{"n_layer": 13, "d_model": 256, "n_head": 4, "n_kv_head": 4, "head_dim": 64, "d_mlp": 704, "vocab_size": 30233, "activation": "swiglu", "norm": "rmsnorm", "norm_place": "pre", "norm_eps": 1e-05, "positions": "rope", "rope_base": 10000.0, "rope_fraction": 1.0, "qk_norm": false, "attn_scale": 0.125, "bias": "none", "tie_embeddings": false, "parallel_block": false, "init": "normal", "init_std_qkv": 0.0373, "init_std_o": 0.0373, "init_std_up": 0.0373, "init_std_down": 0.0, "optimizer": "adamw", "lr": 0.00144, "beta1": 0.9, "beta2": 0.98, "weight_decay": 0.38, "lr_head": 0.00894, "warmup_steps": 504, "schedule": "wsd", "decay_fraction": 0.729, "decay_shape": "pow", "final_lr_fraction": 0.05, "batch_tokens": [65536, 131072, 262144], "seq_len": 512, "doc_mask": true, "train_tokens": 429500000, "steps": 3365, "dataset": "wikipedia_en"}
Each number is 50 + 15 x the weight over the matrix's rms, rounded and kept within 0 to 99. Layers, rows and columns count from 0.

# layer 6 attention output, 256x256, rms 0.0391, rows 100-208, columns 128-191
48 61 66 26 61 64 31 64 49 47 56 26 55 40 61 29 25 67 38 40 66 40 23 67 54 53 44 40 49 34 46 51 05 39 45 49 62 52 48 59 40 71 52 39 52 53 39 37 14 32 66 17 54 53 42 73 52 30 64 43 21 77 42 85
46 43 32 81 51 74 58 64 58 45 44 32 47 48 93 72 60 61 26 39 45 32 57 29 52 47 37 62 25 59 40 54 39 38 40 59 71 54 58 64 43 59 73 60 62 49 13 54 33 53 38 22 74 51 43 26 33 32 68 37 67 60 21 63
55 69 18 49 50 65 68 57 43 63 62 55 14 46 53 48 55 34 34 35 33 36 29 62 51 47 55 44 43 63 60 48 54 70 57 21 42 35 60 47 42 45 76 36 47 45 47 51 59 57 30 55 46 55 50 35 61 33 41 53 66 69 46 52
45 76 42 36 48 43 55 58 40 52 36 60 40 42 61 56 65 60 31 39 45 48 55 52 56 60 63 51 50 54 61 52 51 53 46 47 50 34 55 47 52 40 53 46 38 51 35 71 42 50 53 54 62 61 46 52 55 38 57 38 34 60 55 35
58 19 32 48 94 62 48 73 63 47 39 24 24 51 77 74 83 30 82 56 55 45 41 30 62 68 70 45 49 35 39 54 61 33 70 57 59 26 76 41 41 60 66 69 33 35 54 38 40 51 56 36 60 14 53 48 37 25 57 33 42 52 44 56
47 59 61 34 35 65 39 37 48 75 58 54 23 31 44 40 63 40 27 68 57 52 68 40 66 62 38 57 28 44 46 42 66 53 60 43 53 74 42 51 52 51 51 48 48 58 34 62 69 57 39 57 18 46 59 59 74 34 40 46 78 65 61 20
44 52 38 73 60 59 73 51 71 34 38 53 62 51 49 55 34 75 37 62 38 49 50 35 61 61 28 28 42 33 36 47 55 71 54 79 40 35 69 39 31 49 58 66 51 33 59 27 50 24 34 34 47 42 33 34 39 46 39 43 57 45 55 70
41 62 38 45 41 51 48 49 27 39 52 39 38 51 34 57 31 55 47 48 43 34 29 62 59 55 63 57 74 53 62 28 53 55 75 45 51 52 47 53 53 47 67 54 54 61 46 52 52 41 52 53 63 67 64 64 76 49 42 53 37 53 27 68
36 60 43 76 46 31 32 50 63 43 52 55 65 59 32 60 48 53 60 43 46 58 49 49 40 37 29 49 61 58 55 20 57 78 86 64 34 65 55 27 46 36 56 55 56 41 79 06 41 45 39 35 64 35 77 47 11 71 36 41 41 58 48 48
40 50 47 55 46 69 12 40 42 56 43 34 61 50 52 37 36 84 52 63 53 45 58 71 60 43 36 46 55 37 37 38 39 38 43 34 42 76 54 52 80 66 56 58 57 69 15 48 45 71 31 53 45 58 27 59 42 50 55 54 77 51 51 32
36 43 40 82 46 59 76 43 59 48 70 72 34 29 49 69 53 31 70 62 20 51 51 52 45 62 42 65 63 48 45 47 66 62 42 48 34 29 53 34 31 38 69 36 62 48 82 17 58 53 21 52 49 45 37 31 45 46 36 47 69 45 45 46
66 51 43 55 56 52 59 39 75 16 57 57 67 30 39 51 55 74 58 54 39 41 61 47 58 61 17 58 52 43 53 41 23 59 62 40 43 56 57 28 53 35 43 44 48 48 43 18 36 61 39 28 27 28 45 41 45 65 31 29 79 39 53 42
32 49 90 35 58 56 63 59 80 45 26 62 57 45 40 38 64 26 58 81 58 64 46 48 77 39 21 40 47 59 50 42 63 60 43 73 22 52 96 56 18 52 62 75 20 27 48 61 76 49 49 70 00 47 49 30 38 54 80 38 63 43 74 27
50 57 39 35 43 39 47 53 33 28 47 49 47 47 75 38 43 39 39 63 54 56 56 60 40 33 61 49 30 55 33 58 34 52 51 54 40 52 45 70 50 54 67 55 51 30 42 74 56 62 37 43 51 69 63 64 68 53 41 49 50 48 28 58
77 68 49 52 43 37 37 53 43 39 51 32 64 32 33 53 33 45 69 42 63 35 37 50 18 70 49 67 78 57 70 15 65 43 64 31 69 72 33 36 43 25 47 54 32 52 68 41 47 52 60 59 54 30 54 75 58 84 21 57 44 49 44 37
63 43 50 51 66 54 34 55 62 39 41 36 41 61 20 54 59 69 54 58 34 26 33 48 44 48 70 53 61 53 79 47 46 57 70 42 79 57 59 46 38 32 54 33 39 55 84 52 59 59 45 58 47 31 62 59 76 51 53 28 49 72 63 40
66 61 69 62 50 63 48 77 58 73 51 49 23 59 49 56 51 43 39 57 71 37 44 17 43 56 44 46 50 58 56 44 76 56 64 30 74 55 81 51 56 44 56 27 52 44 49 54 41 44 62 56 53 35 41 47 61 60 55 37 51 34 57 56
62 39 67 42 49 78 28 66 77 61 38 40 65 79 58 43 30 49 50 43 60 32 31 63 53 22 55 27 39 82 28 77 47 30 47 11 46 42 69 23 44 54 40 52 36 26 51 61 41 39 67 56 35 62 31 52 40 67 68 40 15 51 45 74
52 61 49 41 63 12 30 55 29 54 42 53 40 50 42 63 32 59 45 69 65 42 55 42 26 31 71 35 53 17 52 53 72 45 44 63 47 58 50 58 57 38 57 63 29 37 75 37 65 30 36 38 47 40 75 56 37 50 44 42 24 32 59 57
50 62 68 34 44 53 41 60 59 44 35 73 36 56 52 60 44 53 48 65 39 58 30 42 41 45 49 48 56 79 58 60 64 53 54 46 60 39 71 54 45 44 65 40 47 46 38 63 56 55 63 66 49 48 64 60 41 44 54 40 39 46 49 48
49 51 45 52 56 67 33 39 67 69 50 42 98 66 41 50 62 72 39 49 37 79 32 60 57 41 55 33 47 63 30 28 46 58 54 52 57 55 63 28 76 64 54 71 54 60 60 58 71 44 58 49 54 46 41 59 45 44 61 35 29 65 50 29
55 47 60 49 53 64 31 26 59 55 71 36 68 42 17 48 73 52 53 55 42 65 37 70 32 59 60 53 66 42 65 46 25 44 59 43 67 50 23 34 42 52 54 47 37 59 78 57 61 48 51 64 54 54 25 58 69 31 37 66 42 47 53 38
73 38 48 46 91 50 43 39 48 29 45 60 44 65 14 50 64 43 48 49 51 29 50 48 46 38 36 22 54 39 47 42 55 71 52 62 22 48 68 24 28 56 30 27 28 35 63 24 79 40 34 34 18 46 40 57 55 36 30 59 07 46 81 47
41 61 41 53 51 62 48 45 38 67 51 48 77 65 59 53 59 41 28 50 44 53 40 41 32 38 52 26 45 50 43 57 62 47 34 53 29 57 33 48 50 62 48 46 40 48 40 45 43 44 39 49 66 53 48 45 26 55 33 63 44 57 62 59
43 53 66 60 52 48 29 20 45 59 30 41 42 80 48 54 24 55 49 40 62 45 63 67 56 43 54 42 36 62 77 36 62 77 43 41 71 47 37 49 55 52 52 29 51 65 67 66 66 51 55 59 69 52 48 40 76 53 36 48 26 43 54 43
48 64 27 58 56 70 45 62 51 72 35 42 53 44 48 48 56 69 37 50 55 39 47 32 47 70 33 52 57 75 56 53 40 38 71 32 59 61 51 50 56 52 59 38 55 59 12 65 32 59 41 58 90 42 37 64 43 56 37 40 74 59 37 39
51 63 47 28 66 32 65 29 42 51 45 56 65 39 46 34 81 47 45 62 45 82 44 65 24 54 52 74 51 44 44 39 82 56 50 42 48 51 37 41 45 55 67 43 49 57 45 51 72 60 53 51 45 42 41 38 28 31 47 73 57 42 75 28
38 54 72 67 79 59 40 45 65 48 48 46 38 65 43 44 58 45 46 80 37 66 35 66 80 50 61 44 53 41 57 39 47 84 65 71 54 47 48 67 41 51 92 50 40 69 70 26 58 53 22 62 64 33 55 44 68 35 51 40 42 40 58 24
22 36 52 49 48 39 42 57 65 54 47 37 31 34 43 65 50 51 63 50 34 46 54 66 47 50 58 44 61 30 56 30 46 59 44 38 60 30 74 65 64 50 76 41 48 47 54 71 58 69 61 67 62 32 31 37 41 50 65 53 49 37 59 36
71 42 46 34 60 52 54 61 53 52 47 61 36 62 61 55 53 21 59 39 60 77 48 31 62 59 37 56 35 73 46 57 50 43 64 46 46 24 53 41 32 61 48 65 21 45 48 63 43 44 60 66 36 47 55 42 56 35 70 42 45 49 63 62
40 73 27 50 33 47 47 65 49 42 54 58 28 23 49 63 54 68 67 82 32 61 46 45 25 65 55 83 60 70 51 41 83 57 82 54 52 33 59 55 86 51 81 64 43 75 35 56 77 72 63 70 67 35 65 40 28 37 46 55 48 33 42 47
26 73 62 52 21 37 50 48 47 48 63 15 53 21 27 54 55 56 62 99 73 67 49 52 46 89 18 73 63 26 59 12 67 31 79 35 45 94 41 60 35 33 62 97 77 51 64 57 69 31 55 43 36 23 78 61 51 46 28 41 79 27 46 26
41 64 56 32 40 54 49 52 34 20 46 11 56 25 63 61 48 58 39 48 71 56 47 60 61 68 29 57 69 29 49 39 26 56 71 52 70 33 41 38 53 23 53 64 55 49 54 24 15 47 61 17 62 50 45 84 37 51 47 36 33 64 75 78
68 60 24 55 40 62 38 46 42 58 55 43 52 70 59 75 36 42 29 32 35 51 54 28 60 48 79 30 66 41 68 56 31 49 55 46 68 28 31 38 56 47 19 21 62 52 47 68 17 28 68 41 78 47 39 63 46 77 59 41 15 61 48 72
65 36 28 70 60 37 57 59 26 48 17 36 26 69 51 84 43 50 55 27 74 45 76 09 47 60 22 39 38 72 52 45 70 38 71 48 49 40 80 57 46 58 47 62 49 51 32 57 45 28 60 61 52 59 56 53 59 41 67 54 39 44 61 69
55 57 45 43 41 66 57 60 44 57 46 65 69 56 57 44 56 49 59 19 30 82 53 52 55 36 62 48 58 66 43 55 51 40 44 30 41 41 47 38 38 61 57 30 58 71 32 66 15 60 52 64 62 71 32 33 44 44 64 60 40 62 39 54
72 50 45 59 58 53 52 30 44 24 38 66 53 59 45 52 29 33 66 39 08 57 64 55 43 19 47 51 50 62 31 48 44 37 61 61 39 59 55 52 60 67 39 64 62 53 46 18 58 65 47 53 38 65 58 62 38 66 89 62 36 56 56 54
38 45 65 42 53 35 33 25 52 52 46 47 49 57 61 30 38 43 65 51 66 55 74 51 55 46 41 49 31 18 39 45 50 59 42 37 55 56 53 60 58 73 26 56 65 53 52 61 45 64 42 49 57 55 35 61 58 39 43 45 47 49 38 45
43 57 50 60 46 60 57 46 51 20 46 45 55 42 55 48 62 74 48 57 50 52 50 46 73 66 36 55 68 51 53 38 41 58 67 49 51 57 59 30 59 69 62 55 61 55 38 35 55 61 46 28 43 50 61 70 48 54 42 38 64 44 52 45
50 62 60 25 83 19 63 38 46 40 57 59 39 30 42 45 69 31 54 65 46 59 40 45 14 54 44 59 52 32 56 41 60 38 44 70 45 66 42 61 17 51 51 75 42 32 69 53 76 32 44 32 37 40 61 55 47 29 52 73 52 35 42 38
61 66 45 66 48 56 56 49 35 34 33 64 48 66 48 42 34 43 44 60 32 43 64 42 50 47 48 43 69 53 56 52 68 69 59 53 09 33 74 46 33 39 39 44 71 67 42 55 63 41 53 50 67 73 48 53 51 55 60 60 16 43 51 41
45 42 33 73 49 37 46 40 34 68 19 52 39 76 50 75 32 55 53 64 64 60 73 55 50 32 50 60 36 50 46 52 57 61 62 38 43 44 48 65 49 44 59 39 43 56 76 38 67 39 39 73 61 58 65 30 44 24 59 30 21 49 34 67
57 63 44 41 24 67 54 49 58 45 73 72 58 43 43 52 58 49 41 22 39 45 28 45 19 34 37 65 66 82 67 42 53 50 46 25 49 49 70 44 44 36 51 30 55 57 34 55 34 61 71 45 29 55 48 45 34 58 38 55 62 56 55 38
25 77 47 61 62 27 56 54 46 56 50 33 18 34 49 52 43 68 45 18 53 47 52 53 35 52 49 66 53 47 56 31 54 36 36 23 36 77 36 62 82 59 44 62 66 45 30 49 36 54 65 39 66 64 59 59 33 42 44 66 51 65 51 57
33 20 37 71 47 33 71 45 68 42 43 62 30 48 32 60 61 38 76 64 38 33 73 46 53 68 44 49 72 32 56 29 55 58 67 55 34 68 66 48 45 33 49 60 69 27 63 26 72 36 34 39 40 36 77 43 37 54 37 31 77 26 41 34
57 41 40 41 42 30 40 32 43 72 29 38 43 44 27 63 31 46 70 29 78 84 65 66 47 58 56 75 64 61 65 53 61 50 73 15 30 40 60 31 38 12 55 37 41 59 58 75 55 59 77 93 59 50 51 30 47 28 52 44 30 53 77 30
67 41 46 88 43 80 79 37 68 74 53 47 69 45 30 63 71 35 34 44 33 59 52 43 41 58 58 69 49 72 61 38 53 40 54 17 40 61 53 42 22 45 32 53 61 46 69 40 62 46 68 35 45 29 42 41 36 52 49 31 66 64 35 42
50 29 51 22 48 44 38 38 53 31 44 39 69 21 34 43 41 75 59 26 43 36 37 69 58 62 68 65 67 56 48 33 44 28 50 38 51 64 44 37 72 36 44 72 36 67 47 46 52 59 60 48 41 30 40 74 43 86 44 53 50 32 52 36
34 49 56 63 44 67 58 41 75 57 33 34 31 55 65 52 45 43 38 44 44 35 54 48 63 48 28 65 28 53 53 40 54 40 54 17 59 64 48 43 26 56 51 34 59 35 42 47 21 54 57 43 58 32 41 41 24 55 55 32 79 80 38 62
74 33 39 39 73 50 62 63 54 45 61 53 33 43 40 46 88 50 51 67 64 77 34 46 73 37 56 27 38 40 34 52 55 73 45 71 62 53 77 34 52 37 46 49 44 23 47 20 51 54 38 56 13 31 46 36 43 37 40 37 63 44 47 42
83 30 41 63 77 93 42 59 64 68 42 39 42 74 34 33 54 57 64 68 42 31 44 62 62 65 82 69 46 89 53 57 82 30 36 18 62 65 42 66 82 59 74 35 26 76 33 61 61 93 55 81 40 48 33 46 79 33 50 56 55 49 37 16
46 52 65 69 62 18 81 40 56 60 66 66 81 44 20 50 57 40 75 50 36 52 45 68 47 50 54 47 76 36 64 37 30 51 66 59 32 66 35 48 58 20 42 63 61 34 99 32 59 31 63 46 60 43 63 33 47 75 44 27 52 14 51 24
37 68 35 49 31 47 53 65 45 55 85 61 30 50 64 42 50 49 41 29 61 61 34 30 53 40 32 54 50 79 40 40 70 40 31 45 49 60 65 78 70 58 52 59 82 42 30 61 55 67 65 63 40 62 55 49 42 49 41 61 64 47 37 44
68 55 56 42 38 38 42 59 47 46 55 37 67 63 45 49 46 57 31 36 55 46 42 46 43 62 78 62 55 67 59 48 53 52 36 22 49 48 52 47 57 56 44 39 41 58 53 78 50 49 63 55 56 68 63 56 62 38 50 54 27 42 49 43
33 33 53 36 57 46 47 63 46 73 66 76 54 53 70 66 38 55 32 44 52 84 73 33 45 31 69 23 27 37 21 85 57 47 36 76 44 28 42 25 80 34 37 58 33 43 68 56 61 20 47 63 43 52 49 25 18 70 64 45 39 36 88 74
36 54 42 54 19 13 48 33 37 46 25 57 60 55 34 73 46 42 60 31 42 38 29 53 63 55 72 63 78 51 59 28 45 69 49 39 35 57 54 51 38 21 51 63 45 50 49 33 46 38 23 53 67 53 75 75 57 61 29 41 59 52 27 48
60 99 62 42 50 40 68 75 40 29 61 56 50 25 54 39 68 50 35 60 60 46 32 47 54 51 45 38 52 53 71 56 29 35 64 53 55 62 77 68 55 69 51 68 58 51 51 69 59 32 66 40 43 62 64 98 62 66 57 58 41 44 27 47
20 38 52 51 62 48 58 61 50 61 43 45 46 40 50 41 45 61 53 59 55 45 49 57 66 66 66 55 40 39 43 54 56 39 53 47 28 48 62 66 64 48 35 67 48 50 51 58 66 46 59 64 52 62 67 42 52 41 50 24 54 53 41 42
46 66 64 18 33 58 37 81 62 85 44 83 62 60 44 50 30 56 40 24 55 21 47 40 20 17 74 40 59 90 40 70 77 51 41 33 25 35 51 30 67 25 46 05 33 48 32 49 50 40 78 48 48 38 49 54 36 79 31 41 47 56 62 63
28 66 42 67 39 56 34 22 35 59 45 51 53 63 65 49 48 72 26 80 45 68 56 52 50 55 39 46 36 24 48 50 51 53 70 48 46 65 42 65 49 83 47 74 89 63 51 51 63 36 32 28 63 41 49 49 53 27 49 39 54 58 15 56
56 55 57 41 44 48 64 43 51 30 40 58 49 35 52 35 50 79 29 43 43 47 48 64 62 53 71 56 39 45 40 78 26 46 56 47 24 41 68 34 60 42 14 45 29 56 36 55 52 63 52 52 48 54 51 44 50 56 46 34 51 55 30 47
58 40 67 25 52 30 50 26 53 14 52 55 70 44 60 33 47 62 52 66 54 82 49 57 45 42 47 63 36 41 44 59 52 41 31 60 36 58 40 31 51 40 18 65 42 57 65 52 56 58 71 38 36 23 36 49 25 70 57 61 42 36 52 34
54 57 40 52 52 61 27 37 34 44 30 31 33 45 76 42 41 46 56 63 55 42 68 58 54 53 39 52 27 39 53 71 43 35 52 68 60 71 25 75 51 70 48 61 59 45 23 56 24 58 31 38 64 77 44 69 53 36 73 67 67 74 49 63
61 49 31 27 66 47 31 79 38 24 36 65 42 41 69 46 40 55 56 41 54 41 46 61 58 34 70 62 66 77 46 58 57 58 53 38 51 10 63 41 61 37 96 17 21 68 30 77 47 84 54 77 63 59 41 36 58 54 52 69 18 24 31 34
24 44 80 28 44 40 34 38 52 39 26 62 57 41 58 40 47 72 59 31 58 97 39 54 41 29 43 59 52 86 60 38 78 41 12 49 08 40 60 52 72 49 59 46 48 65 43 70 62 79 76 73 42 40 50 38 22 46 39 69 10 16 54 26
63 67 54 31 29 37 36 48 45 12 56 17 43 20 32 46 38 69 56 43 68 49 56 79 35 59 60 94 65 33 72 30 39 55 67 36 64 46 49 47 71 48 36 55 21 69 55 57 49 78 71 57 46 39 37 46 54 51 50 61 23 44 37 51
62 48 63 34 50 71 51 52 60 39 50 43 62 59 51 60 51 27 50 56 30 50 18 60 52 43 71 47 61 61 40 60 48 58 54 51 77 48 40 44 31 40 55 42 31 46 73 25 34 53 39 54 50 53 72 76 60 50 53 24 54 72 57 63
83 48 51 58 69 64 36 44 70 51 33 22 34 60 42 48 69 42 54 55 82 68 67 51 71 48 34 61 30 63 40 33 47 43 73 27 65 73 72 25 51 75 64 58 55 45 43 44 64 60 67 40 31 43 45 60 57 39 53 37 32 60 52 30
58 39 44 75 46 66 58 42 60 36 37 32 45 63 72 59 45 37 58 27 66 54 37 39 39 56 35 53 40 75 45 43 61 51 40 35 57 72 74 52 43 60 45 51 47 50 28 47 38 51 51 66 36 61 52 71 49 58 53 48 55 30 41 52
28 42 85 16 20 58 53 47 84 55 61 36 35 20 53 41 66 39 52 39 54 65 32 37 51 61 43 78 56 59 81 48 62 57 29 51 52 56 32 51 63 45 47 40 41 49 38 52 45 76 91 25 44 08 50 55 15 66 48 63 74 38 78 25
60 48 42 37 76 55 49 60 43 58 49 53 74 57 37 37 72 33 53 67 51 32 53 60 54 47 41 37 62 51 49 61 32 44 59 37 05 51 59 44 32 67 55 33 39 45 45 41 51 48 30 57 16 70 38 58 59 29 50 48 79 65 67 47
66 46 54 43 73 61 28 71 52 63 52 33 65 47 39 58 46 45 61 51 59 44 39 46 47 64 45 40 67 56 71 63 09 46 71 28 26 18 69 43 22 35 59 48 31 56 48 70 23 49 84 74 62 48 46 52 51 30 61 54 46 67 58 38
45 46 63 38 49 43 34 45 55 58 55 56 40 57 40 34 18 55 39 36 60 27 41 71 45 10 49 25 48 59 38 51 39 67 32 27 49 65 55 26 39 31 37 07 60 28 45 57 58 66 34 72 17 73 56 63 80 56 47 43 35 78 48 59
20 49 63 44 54 42 53 55 63 73 57 62 41 29 43 54 71 31 60 54 61 57 39 53 43 52 59 51 50 50 41 45 66 48 47 63 45 56 53 67 59 49 69 63 38 56 55 52 69 57 69 47 43 22 72 42 29 44 51 62 32 35 56 40
55 54 56 48 37 51 51 43 64 86 76 47 42 42 73 51 82 39 29 51 60 71 52 32 73 64 54 62 34 57 62 43 48 37 24 61 66 50 25 44 72 77 83 56 58 64 22 93 38 57 75 30 44 37 34 49 41 38 51 84 60 46 51 24
46 42 54 40 40 47 35 34 43 77 85 53 61 51 24 60 49 47 32 43 63 64 33 56 52 42 55 24 48 33 60 52 63 64 43 76 60 57 18 25 33 16 37 36 53 41 85 44 63 15 32 71 55 44 57 28 72 50 31 63 45 44 66 52
40 52 57 38 27 26 84 58 42 50 65 76 49 60 31 42 34 56 35 59 64 46 41 48 64 61 65 43 71 46 50 51 62 52 57 50 43 67 67 56 44 33 24 55 70 50 57 66 60 17 42 67 45 56 86 63 69 68 37 22 66 39 16 46
35 73 61 59 61 49 42 41 55 63 76 62 62 50 43 47 45 33 52 44 32 53 46 70 23 33 48 45 53 30 59 40 31 69 39 43 42 55 27 60 41 57 59 41 61 37 75 33 36 46 49 28 73 55 36 54 37 43 48 66 41 59 49 60
48 34 42 31 63 51 19 50 52 45 49 35 56 36 58 49 61 41 62 57 55 49 80 45 61 64 36 63 32 21 48 53 44 51 70 83 67 44 22 60 52 61 51 76 35 48 37 26 62 48 30 42 44 40 51 48 48 28 57 44 72 63 57 53
48 45 65 21 47 38 34 52 57 40 34 40 82 40 37 45 56 64 57 52 52 45 30 64 47 41 56 41 63 47 44 63 31 30 39 50 32 35 60 41 51 34 54 61 28 47 41 78 49 56 68 43 49 34 36 47 25 82 42 71 52 47 78 26
58 53 38 64 31 53 50 41 53 49 55 37 34 56 29 55 51 65 39 53 53 46 51 47 50 71 32 75 57 67 66 40 44 66 82 39 53 64 45 40 59 46 33 35 54 65 40 20 38 49 52 43 43 23 55 59 43 61 39 40 66 60 61 55
31 61 54 84 55 39 42 54 69 27 21 24 55 49 64 78 26 82 57 67 42 29 48 39 35 67 34 37 54 37 72 48 50 41 51 61 69 54 69 42 63 61 40 71 52 48 60 48 36 28 66 33 76 30 52 63 29 72 66 40 25 36 46 71
44 54 75 67 53 63 51 49 63 46 38 39 65 53 58 49 37 56 49 48 42 43 44 36 63 66 47 40 50 45 53 45 51 30 36 52 57 64 59 57 30 61 53 76 47 52 52 50 52 22 40 58 44 59 65 63 56 49 64 50 53 51 40 50
77 55 37 60 41 86 19 54 54 87 37 37 48 79 64 30 41 50 41 64 65 34 51 58 25 28 42 57 25 69 47 65 67 41 43 17 56 69 37 45 45 64 48 19 35 37 44 40 69 64 42 60 42 48 23 61 54 51 33 54 50 58 35 65
50 46 40 54 41 60 58 48 48 17 61 49 54 52 59 49 41 64 42 55 49 39 52 58 49 36 43 52 52 63 58 56 41 38 36 38 56 58 39 61 75 54 49 48 53 46 62 46 40 62 56 30 35 71 47 70 28 47 49 37 49 55 50 65
45 44 59 48 56 47 30 28 49 71 28 46 43 45 48 47 59 34 79 69 45 51 81 73 45 60 77 57 49 19 47 59 45 41 75 52 57 55 44 52 47 70 39 59 56 55 46 36 55 54 44 41 76 39 44 44 43 50 60 57 57 60 41 55
22 62 89 36 57 32 72 30 63 48 47 60 15 37 26 49 40 39 57 73 60 65 46 75 67 56 68 60 64 44 63 16 70 38 51 37 56 69 61 65 23 47 69 80 58 42 66 64 65 28 47 44 38 48 61 51 68 45 55 50 49 48 39 27
36 45 48 60 30 65 43 33 49 21 43 34 45 46 64 49 34 63 59 54 55 41 68 68 61 46 60 43 54 40 52 51 26 30 62 48 54 76 39 65 68 57 63 49 66 60 41 50 38 54 40 32 54 54 53 76 65 72 58 52 48 33 33 63
22 35 48 40 48 43 45 35 50 60 78 67 54 31 66 50 56 54 39 34 34 52 50 65 52 38 63 43 34 32 23 60 58 57 20 74 63 39 28 30 60 40 54 45 58 30 51 34 55 41 19 42 60 81 34 23 53 34 26 58 58 40 52 69
50 48 61 69 52 54 43 47 59 73 16 48 65 71 47 64 30 51 51 51 53 38 69 31 57 66 54 41 35 50 47 51 67 33 57 31 37 63 62 40 47 61 43 55 46 45 31 47 49 24 45 46 57 52 41 45 46 54 46 32 67 65 47 63
43 51 60 59 36 59 55 43 44 71 81 68 63 36 44 65 56 54 41 72 09 37 39 47 39 58 42 40 57 47 46 57 37 25 61 67 60 56 19 41 46 55 40 62 74 51 60 42 77 24 45 40 58 67 60 63 70 48 58 49 67 60 60 63
77 46 42 58 49 88 35 51 52 63 58 43 28 68 47 35 45 52 45 47 33 65 74 60 57 19 44 63 38 68 39 64 37 48 68 35 56 51 30 36 53 69 46 28 62 59 47 45 56 75 60 72 49 73 44 31 75 26 75 25 34 85 26 61
68 64 54 64 61 42 41 48 38 53 59 41 39 54 59 47 65 51 17 75 59 61 62 39 70 80 69 51 47 29 45 33 62 65 64 51 42 55 56 66 62 67 61 72 58 66 32 48 48 32 47 35 39 40 68 49 66 31 41 62 52 57 37 34
41 52 37 47 55 75 45 54 45 57 36 51 39 59 62 09 38 45 50 56 44 25 47 59 49 41 59 64 66 85 55 55 90 61 47 24 33 52 56 57 61 62 54 11 49 58 22 65 58 91 53 80 61 71 26 62 57 46 46 55 39 53 45 34
60 44 20 48 47 44 31 46 39 39 54 36 63 48 35 44 45 82 55 42 45 40 75 62 53 51 59 67 67 60 57 30 42 58 83 33 53 69 40 51 85 50 45 58 67 79 44 79 55 76 52 60 71 67 53 71 67 38 37 31 59 63 41 35
37 10 63 72 26 71 49 30 48 39 26 23 90 45 76 67 77 70 68 34 32 38 64 52 85 52 52 61 68 49 80 67 41 32 29 61 71 65 45 42 42 52 39 55 78 62 31 83 31 74 63 65 72 36 31 42 39 64 89 73 74 26 40 38
58 28 62 42 58 57 48 52 55 53 58 47 24 56 35 70 61 38 43 24 54 48 27 50 52 56 58 37 52 77 57 59 28 54 53 39 66 40 52 23 36 21 51 45 36 21 53 39 63 27 56 74 37 57 69 34 62 48 48 48 65 43 51 60
35 60 63 62 60 81 37 50 65 38 54 30 51 54 80 47 48 60 34 58 50 58 54 42 69 38 28 54 30 63 54 44 32 47 65 45 65 53 49 73 58 78 67 55 51 59 42 41 22 66 49 31 54 63 29 65 42 41 78 42 52 70 50 51
71 67 47 45 54 56 47 48 40 50 59 39 87 24 51 17 48 87 18 38 38 40 60 56 55 55 25 52 37 45 36 58 37 40 50 61 55 45 49 34 50 49 23 73 67 53 35 60 74 24 38 41 44 77 13 51 75 71 64 60 45 64 65 46
55 42 67 51 67 59 26 41 70 81 57 35 38 70 33 65 57 06 59 52 57 76 50 46 56 36 61 34 38 15 68 58 28 67 72 49 84 52 29 40 18 45 44 50 51 21 74 33 51 24 57 53 57 19 66 19 21 50 68 25 67 75 49 60
60 53 53 44 42 43 44 66 45 39 26 26 35 50 36 51 43 48 50 55 51 43 55 52 70 61 40 78 49 62 69 34 67 54 70 34 62 47 65 63 24 52 56 66 34 51 48 66 58 49 63 75 33 55 58 56 55 48 94 49 52 63 59 50
64 48 27 65 57 60 57 39 41 61 49 26 47 45 43 22 60 04 50 51 51 21 78 65 47 55 59 56 42 41 45 27 29 55 54 24 37 52 57 65 40 66 39 66 53 45 43 46 56 48 60 35 35 42 29 60 49 56 54 63 51 65 43 31
54 69 44 56 63 47 32 51 47 53 45 41 49 62 31 51 28 49 45 32 52 28 34 70 30 44 62 32 50 44 77 50 30 46 51 14 63 38 67 62 35 37 38 53 29 55 77 67 55 25 46 58 48 60 57 49 52 52 59 31 25 67 18 54
18 75 66 56 54 65 75 36 72 55 59 53 42 38 60 38 48 51 48 46 50 57 37 59 57 68 41 53 54 57 80 44 55 43 29 35 46 55 52 61 52 56 71 43 56 50 57 64 42 57 67 46 47 67 34 53 60 47 48 58 60 49 61 30
59 29 35 57 42 89 48 67 63 65 40 54 35 67 55 55 33 55 58 38 62 37 54 48 50 51 36 59 46 91 40 64 62 41 76 09 45 45 83 27 56 42 49 38 42 46 45 57 54 79 54 92 41 74 41 35 58 35 47 06 56 62 32 43
36 45 30 48 28 44 45 70 31 16 46 60 42 54 59 66 41 62 48 32 59 64 58 41 71 33 28 47 56 63 46 39 16 86 80 75 48 27 56 41 42 09 79 30 66 48 23 41 38 47 36 60 48 70 81 27 52 50 49 29 55 47 49 66
51 40 41 60 65 54 44 52 51 33 64 62 47 46 53 28 53 53 56 59 28 12 58 47 34 40 43 37 39 28 47 63 20 59 49 71 62 44 47 61 57 72 22 36 56 48 52 15 51 50 37 41 44 47 45 52 56 48 64 52 42 57 31 67
29 58 52 54 32 26 58 53 49 61 56 47 85 24 45 61 29 50 34 53 36 53 76 63 44 45 19 37 38 18 35 52 24 79 45 77 27 48 32 21 47 39 47 55 52 30 42 39 56 34 23 41 42 79 40 25 31 67 61 35 87 84 90 63
62 50 25 68 43 06 52 55 18 36 55 45 56 44 43 44 74 57 68 42 61 46 61 46 52 71 40 66 59 53 59 38 43 64 35 47 41 51 37 52 66 43 44 52 58 68 47 59 48 55 44 59 55 73 58 67 71 57 40 77 45 29 66 49